Part of a small language model's weights: 2934 steps.
Each number is 500 + 25 x the weight over its row's rms, rounded and kept within 0 to 999. Layers, rows and columns count from 0. Numbers have three digits each. The size before them is the row's rms in percent of the matrix's.

# up: layer 3 MLP up, 1024x256, rms 0.131, rows 342-366, columns 0-127
# down: layer 3 MLP down (transposed), 1024x256, rms 0.124, rows 342-365, columns 0-127
up342 108:500567489532491492481485530498509508535476439473496472458520494504519439527549496484505528510484490529503506501489506472505510536505506462506497477492520507480452514525545484563489502517512539508470494499471456502512465512520504518536480576536498493443520481493497480513522496492495503477450507539559490495450565455481533509476487487503533500528488526519508517490493512509533562432462
down342 103:492515513475444496490527511492463498524571540515477462528524506517516462500535495517510518499520501527511525497497503544508539504489524480513496499523510525469511511510479494514499487461476493529520481493500503521493516523498533497513511549472520493482473520519551530436542480525508527507462468525483473531461487491477554441488464505514503485514533506508514523484462528504481557508468
up343 100:505517520453503517553527513553518528527481487512463504460490512502480513490501454488509505506509476532535533522473524555486555490490560475489525491496469470522487505540509499472527475501466508472513518495561501501497481460487494546518469475492534451500531494482499499501506474511542511451498455510484484485483506491472492517499485515491479480475485480471544506520467475501488483566498
down343 101:498552467492526505521529508533512495516510503512518519564510519529484523486484499527451550530508497520472460472480471472497496495472459487528489522439519515551493490507498476500526501479501492468521500477510545545541491483538511496505494517512523521475462530486500513510497509498529526480527525508489499443512524506510456518493450515483505537509537526496515524522492495470480519513529
up344 098:504516540487512530488512521488536523526508460473537491524474498510496505510489521458464500521531507490502540458477501500505508481493508462466491560481456490522454531495539508503507485485531507499480491522506530484476504504498500475485511487528483535476458481501499457499483472536505472514463454474521503519509499479529546481527501478518506490477479508550509531526490487479515517518533
down344 103:496466523475461507478487498484489493485504519518449497490452510509534495508529503510522471495485510465488456478492524503511542488513532474486547512494488523555540522483512473515531471486517491554489447491499513475527502483447475547516474522475457533464479488508496486480543499480478526527495491482504493485530461505503485532478504520553508509523516525531503520506456484519533442471534
up345 103:532484482490510544508508485469509534480495486513521511483529498512512513480498532558497518536519501494478479506496524516451510478524500492511476496472527504481467513501532459482528525521460473505507463501513493523524458510503499494431501498477471504495509494527483499495496493506489530527510460485451459469515474479539500514501474482511488482457544518571497543542478492498529502503484
down345 112:503495498483486530502474539517545519509511512508450506473470449482509515538469504515481477539521451504469511513503491500521447449529519476490480522492503479517493507511504494517533494562521531501522545528470534503522472505499497470501561507540495473529517510511493465498452506504463512496527537473453499537544554483490511492485507481516517509492496479506495519438483507529457512489462
up346 107:529488528457500513484499544511539493464451487510483469511483530496503472521530541479510485493485473506557532517520491479484513489533502477510525466450513501490503533511551495476514486502478518490472485554498534497490451503485531507528499486523504450510492538542444446493482489459490487473495492508512476520497526502525490517463491509462521476526522516536489534491532484474470508499540
down346 103:496463526498491464464491515509450493513547520490522457455507527475487491489508537504490521496479505507498527545543512500490443463527522463491529499493452483508472452515534438490541500501512523516494538507538491509531455477505537488490487509516499518474500476533486529502476516476455555458515488511464490517521510538488516481452498492505533503508527514488481498544462513546499499498501
up347 100:497536489520485521478526485470530476489498476508544482516503510529531490505542519469481501533462446477494459474507497506540463517484505451452502476514479545500461512485468545450467485481514462514483479526509498520501469508563506507499569535495480502465524496497499518460498541497483542451496488537497499499539528499498502514469558496525487498467552503516493510483543520532521503491467
down347 098:547536514476497484514522497443550523512494483482496513512467525448495524492482496536506490526469497492515518498524445513499487478479507448517534507515526455492503496503514487505478486491501483552487483518522512469499513482505527484517502498500527503493511498500495507512499475519520487506480499418497487517531480552484530478564484476505540479418475500505492524494493491497462499508490
up348 100:508486495485515538506469468492474516538541499498513485459528518512505529520513515479470534506516548483490528545449485529501480496483510475511490469543475469524497541522488519508512472550511506451511470519518551443512479487475517459490464464517509500466491498500500491497552503489495513497507485477547490488469502503543546463516500468479474543485526518545489514509482459484469507495528
down348 091:516502568519507493489491542520504495478480496501542515489523491491466517471549515503512530520493518524487531497483511513495513519475523531498473491439538491527497466513512451530492473511474495483475528497465461492486478477503466500536464510540478475522497479483485485532527483531455472501476543493460500523484469513503456523511492513555466503488524533525503443526568509486537505514475
up349 093:551498519480547492490546562501514452500482521499498541529530524520492501540498531449495527500499548501468492476524528467500498514487524509461500508507543505521525516503489556485466476519533520534493513482455481508488488492550491503468472501485486508516517470534488520521550518512521546514486470543482509524500533493505505515495475506495508499472531451515518507483476483510484563533484
down349 089:484501423513448464494508450503460484486492528441535493497512533485514484503504531530503474480475467494516528533545511478466500483525502497471536500493477497488494501481520514496514499531444467493476477521501497514489514495460478536503471478532487539480505513509500520528494506525468453484481501501479515499498490446507473484573528472495505474518446482527488502512473475545559517502489
up350 103:484526484510486501521483490494522519519456499520503495509494494461547485511520515489474453487496509526527518501474456480497530518512500466496480548488496473449459514460497440506486520484534464526552507540557522484506508520512452510479527518495515503474463528461529495521492528503483496535482494503462524500487493522477491480529510497536534457510464495500480523505463500446486529494502
down350 104:473504524450473534495517477509513487543521542521518514541467518531484508519542468532503519486492527437474510524480514500497502535476500475552472516514524527537521468511516516500524481519504547511516504537500490492502488473551513478523538451486500523501463548526527528523530467499528500491474500498474479509526524506526495538487531458467536523490477498503508504478489488510457522467516
up351 097:507493534516538511497509504513527509518517462487497494492529524484459514522504494554539512475563486463499533460545475507483495480541500538530504491523454508502475469549515503519504512476507492457519505519506500477521530475427517484503522452471486502504508484521478490551489515522498475463477501497508466495481518481465505497551488467497512525487486492507493484483467464517516471493496
down351 098:470533502527503500475482509537501487526566485489532486471506534483505483464504495509524511477508497523513512485507488470519472536517494461500499536537551490459504533516495496547518488473493481503440478478515545516517504512506521511499488509516502507511457482507470478530484550525488481485463493495482469479476494532544521487495484491551534471498532516476497540467471535473587487498499
up352 094:504460478518483490493490469531508501461504531475468509513531533539466533506441515500476469504537483504497469510497504480497507486547487489479530491492500514489504462503512544490476472486522495473488518552488493519477493527535484473503490507495492503516452496509503463520508483481485553510472542514470509498516476541511480503454491516564471567489544489518477535521495477539482502492484
down352 101:508507508503483536505557548494517500503500510482491502475534476512508500522521544480514513453483522536513541499522485504505531526499453472487528532522497527464489465524470520467502467497514509501500502522547510515497533495484485487508481552495531507486523460475491441548495497500513538488545559471521500520502498560496515508505534502502528501480514458498510509516492525519538541493522
up353 095:492511502470553500521511525444516517501493468498491527520510508520491522492494470523496511483512470515530515496487437544504509509508486512483537459505491478511506541458525528497521592510459477502486473498516506512507499509524521509517491482482510489506483491469457518483501435486484504504493535549507482506477465486512547525496515492512490496489496474433526544518472473484526475489490
down353 097:493531522506527499491495485494469507513502491520448523443490520519548480516522490532467505538512521493549499543509521504472514485508515448456480498507516466491503504502474465470458498476524506469495500502486475490492503458487521498523498515475469511526495469473482502505483530456505527524481520523496534473486488517461494492491517486496499515495546512517494525538508469509528483510527
up354 103:528539540480525543561500502472505532499510497500514530492537506527520483530526474514466482470494483460491521482470490498506529494511479485467475531476492442485493535489502520479532532484497445492525527499510478566482533488518506522458527482530523450473468536505479505532519492511520553525499516496462500501521485562521514511502524500504472502469493496534521525482426508489473509524485
down354 101:509463499497507462453542550482462511482485468473490497488469512526471483460507502497479540446507525479474512481467500524448480495485514499535495490470540504478532452532490567493512470502480555502486478499509509491510512501484506498517480488441472530488481498518509491498481517513478472493461535495510500490497515548467493536500531495528504516500457526474496428504480486517488471490525
up355 101:506512555510503528497502501515579504489481458513531519566523500511523484516499485514515529490471458470513508467538504508488513501508438482485504524513506518508507466499486479515503481504488509552497538553483527493512515485483491484460535505510485485553514529464494511515508530512537468495523488504524504476529518519500510546494519483502488530504543514503529536524515494472490522484452
down355 094:511448503471520488506518462510468489497509513535483506494476485443496538516532526517511497550466477527495508498481488514529473501455539459504523478536518508506452509471503496505450486478513503502481476465543526507491461544484526520520479501501529545481491507545501519491481476460482476487472479512522505506486475506523502477477497546485529474499496486493510497513477524507454492459527
up356 096:510515475441510500476491530501522493515505485548462509494461503485469498488547477500485512473509457505486479539496471476495501521508516506498492477487482482562447547495480537529455522493500547473504479469513497510476530514508476515475522511499505535515512520519532525477471499471479502493528487476531501527534477468496472501503503524472475484445534565461496532500491455519527477518539
down356 094:472458469512570523514524524500498450477541488514551494473518515483483520470531483481494493489498494503517457493526527483509508513518485527521523494490455472506502527538492508552486452502522502497497492500509485531508525504512474515468505504511478511516490452520509527461477530508508487488499501490509473516466492549528514477542503536483499540486502536457511518489490510562535517493533
up357 104:518495524452494539506467523518513463509506511496493466531520489500512519489527518476454449482532527479517484497488462504477517492542480498508454476483548509540486576521523526453501487478540576506467463521471498531528462518550443461482477490489481530522495510498491524527488503465486522475510518482486508502479523498487439538555517515521528484485508467528549500490494481546483508511465
down357 100:481463526463508517483456478493519495471543476549502474523513509457524494511515515527516512528494501517553463474480451497560494523538485524503486526459479518505542529540557517478508510493508526485517478483502490507480516494497530524519504513459524494511497527504459476546561478504495512470459500535482502512474453504528505526523482537510538451498484503511481518486515540498504523540477
up358 090:481465454498501576478514483490501482517496487504492489478554503496495500511457470507437470510503491521531479486525475447407527472478511510521504486487448517496549528479461525488527517530532524467493529489494451513515516441486502470533487511482502510508475545491507498453483535508561512463490498476492523526494543477521478500475425521492491490549515519511507498483469486504485503445449
down358 093:521512472493492494517453486484445536507494503457479501499494484531486505481511509523527480530508533484477527526497511521527513502488500497527488573518515528516516495503517489475509489507510486464485526501497515486502484548482516432451482502484499509509524495532434468474487476526432480487487499513490495490547450490529527531472488463479497498493496463479539514496472434491511530534507
up359 103:524458529456492479500508518516520504483507504567463488491463527494469488458492499483493505486535489513537516509523468521510493508491513486511458439497448483476490475496506473475461520488505504455491488527560519495516438497501476477470494446530478493514533473507530501520505492502532523481497517511529531480508487494498516510494491541501532535482516522503481507511471500510554499517530
down359 099:525493467491482482465527535511494522545512465437515526531495523476506507478508493547510525510460486502469479498496500505551473479489495556520503489445493532559511530530500461495485519478475488521492475480481512510508501519487481537472533499506486475489434488505519461522471484487466463500482555504508474460505512500441553518496505486523459518492524481487508522454476460478467448499505
up360 093:467522511472568496480500470519509487479499495507488483489490515496527511486523513504479469532502515486509482547479459541470511506483507492497525487539531511514443523474471519497490525471477519458521501500448493515480510474525528496507503501513512472501496531500534535477501510525491530547479531478521481518518491479491522502459464497518504505539503525534475548484547485489500503538479
down360 090:517510472532514519506564493527523510487500506486498507494514468459528499508562508491518493552495526506532515514554446489527520491500526496525517529470496476507480475451467497536486517519480490516465483523508524495520539507552515463472520483546512492500492478500468471478538506451507463426472490482474468496517495531509527465504467501474460472486505541420530496511499483491508482500509
up361 087:489475470492514525495519514484496542504517506499541531520525479514476528507487525516513488499481466477468552541499522525495465531537496493514495515506489480563422511495517530542518467491455518457554486492478513499538520517490487467478496524498506565516494489471500490522479529458533496524500498489559486488492549442533506508464517526551506489494471484490499518512518461503470499482459
down361 094:505477524487482515519501482503529494476516445516461493514468486518534510527477512526523529493545506501502495514490475513473517499497507509457543515592496513473512545495493484513501465506516521472501496543459556536485493518513529513520490499499491508466492496491488522483481457515515511478466528453486506518497488498473461550527492499511499509462499502489518494470510469513525495519527
up362 097:520518471536474498533481442457530491495468495495510505568521498485510496529479499546490479516495535533474497491485500477475512490465503477483512535490524544447499478474441520488519499500488540529525496521485530513486494517520500491518486469456519451475510497511525505479507531506508530482513479494481514514511484532507498494483483424503496509505531482492458505502493491502499483493490
down362 102:491518484498495498459476548538521484500480473528511485467535487532474517516522513508493488524502488478493486535541489571507520546536497478508525564501504489460529546511506554541508489532530488484509553494493487487501508511528549471540467497476545556490482474496463492521459503467488504461479535475496499495432509496515425506501508517510474526514500507516477495470483509516509568506502
up363 111:469543493474527542488495460495555524493474472504534527487512531480509486510496534476506464517479488524477511500479434528478553465510510498484513526480511504485457513514536566539497492505489505519516489485511511487538502491491463519504494512507499492442492517494532505499532448497522530540563481466491507533515544458506463524494482503490502455533496522494470519488478538516465486477512
down363 104:516495522515471502526484473505494460510529544499495531463497462519558439457493497468498545556479473479503494478508523525505528450503498479460502491515520490496524493471528528497534514477489510497493514491534515489520502511513516496484519506507470527489511491503510490521499507503458499515521506518496517470480506511483499513476471507520502500466504473474458482474512493514533505504481
up364 101:558526501508460482488499491530475518500477522501466497537480509508554507507464494527454505530544469464531489434499495484511506504516478505511523494506512495505474522515482482530472472495510515518461484478529461476486522497464514514509505500512492533494441517515500490492476487457496467528456543498493507503469542514481471527514468505488487499513483498514479535487476532455521535499508
down364 104:501490458495480500493543499515512498467472496488490513530481509500508493515475509514493498466516495454479506478522538504513495491470510505525471505469479529527534445463531463506503509543487475453466471498526507511513510465520514528475464455504494539528539511501521525513512486513534502495499537498509488465552536498486462521474494491494465491523530497466509493533480537483486491559499
up365 095:481494495452517504506523482502510564463510494502499494493511514554555503564469539476499482502495545542532496545481474429514460461481495515504467525561527530516501503529512506512525522481474481465501487492468529495541517519493536503516538515553473475501512483492487467524501506510546516502525534532485477482505497478478522493511526517490491511505499517533455487492519468555532488509493
down365 093:519535524540506520471447495502502496443498532466478526507481487495494520448508518504474466540461504464470488473500499523448496528464492502499517529524484523480493494560495526547496482495492535459521545522537497526484508491489482497463487508493506518501535553515516490521461535466472509488491506499467546535513469502498540502537559538498472553526514532452527531488503517474527503498487
up366 096:514474501492488511517538497485549542485531519441467531492516515513493511497512508448531506515459511468474548516514501509519498490506463501505469438513518477521488440466490528474477496520528516496504549489475526511490504440539506493511521484529550552517515479477462458496496517496508494483499471497473512478492496512490479527474528495460513486516508513493508501494504494531487499454511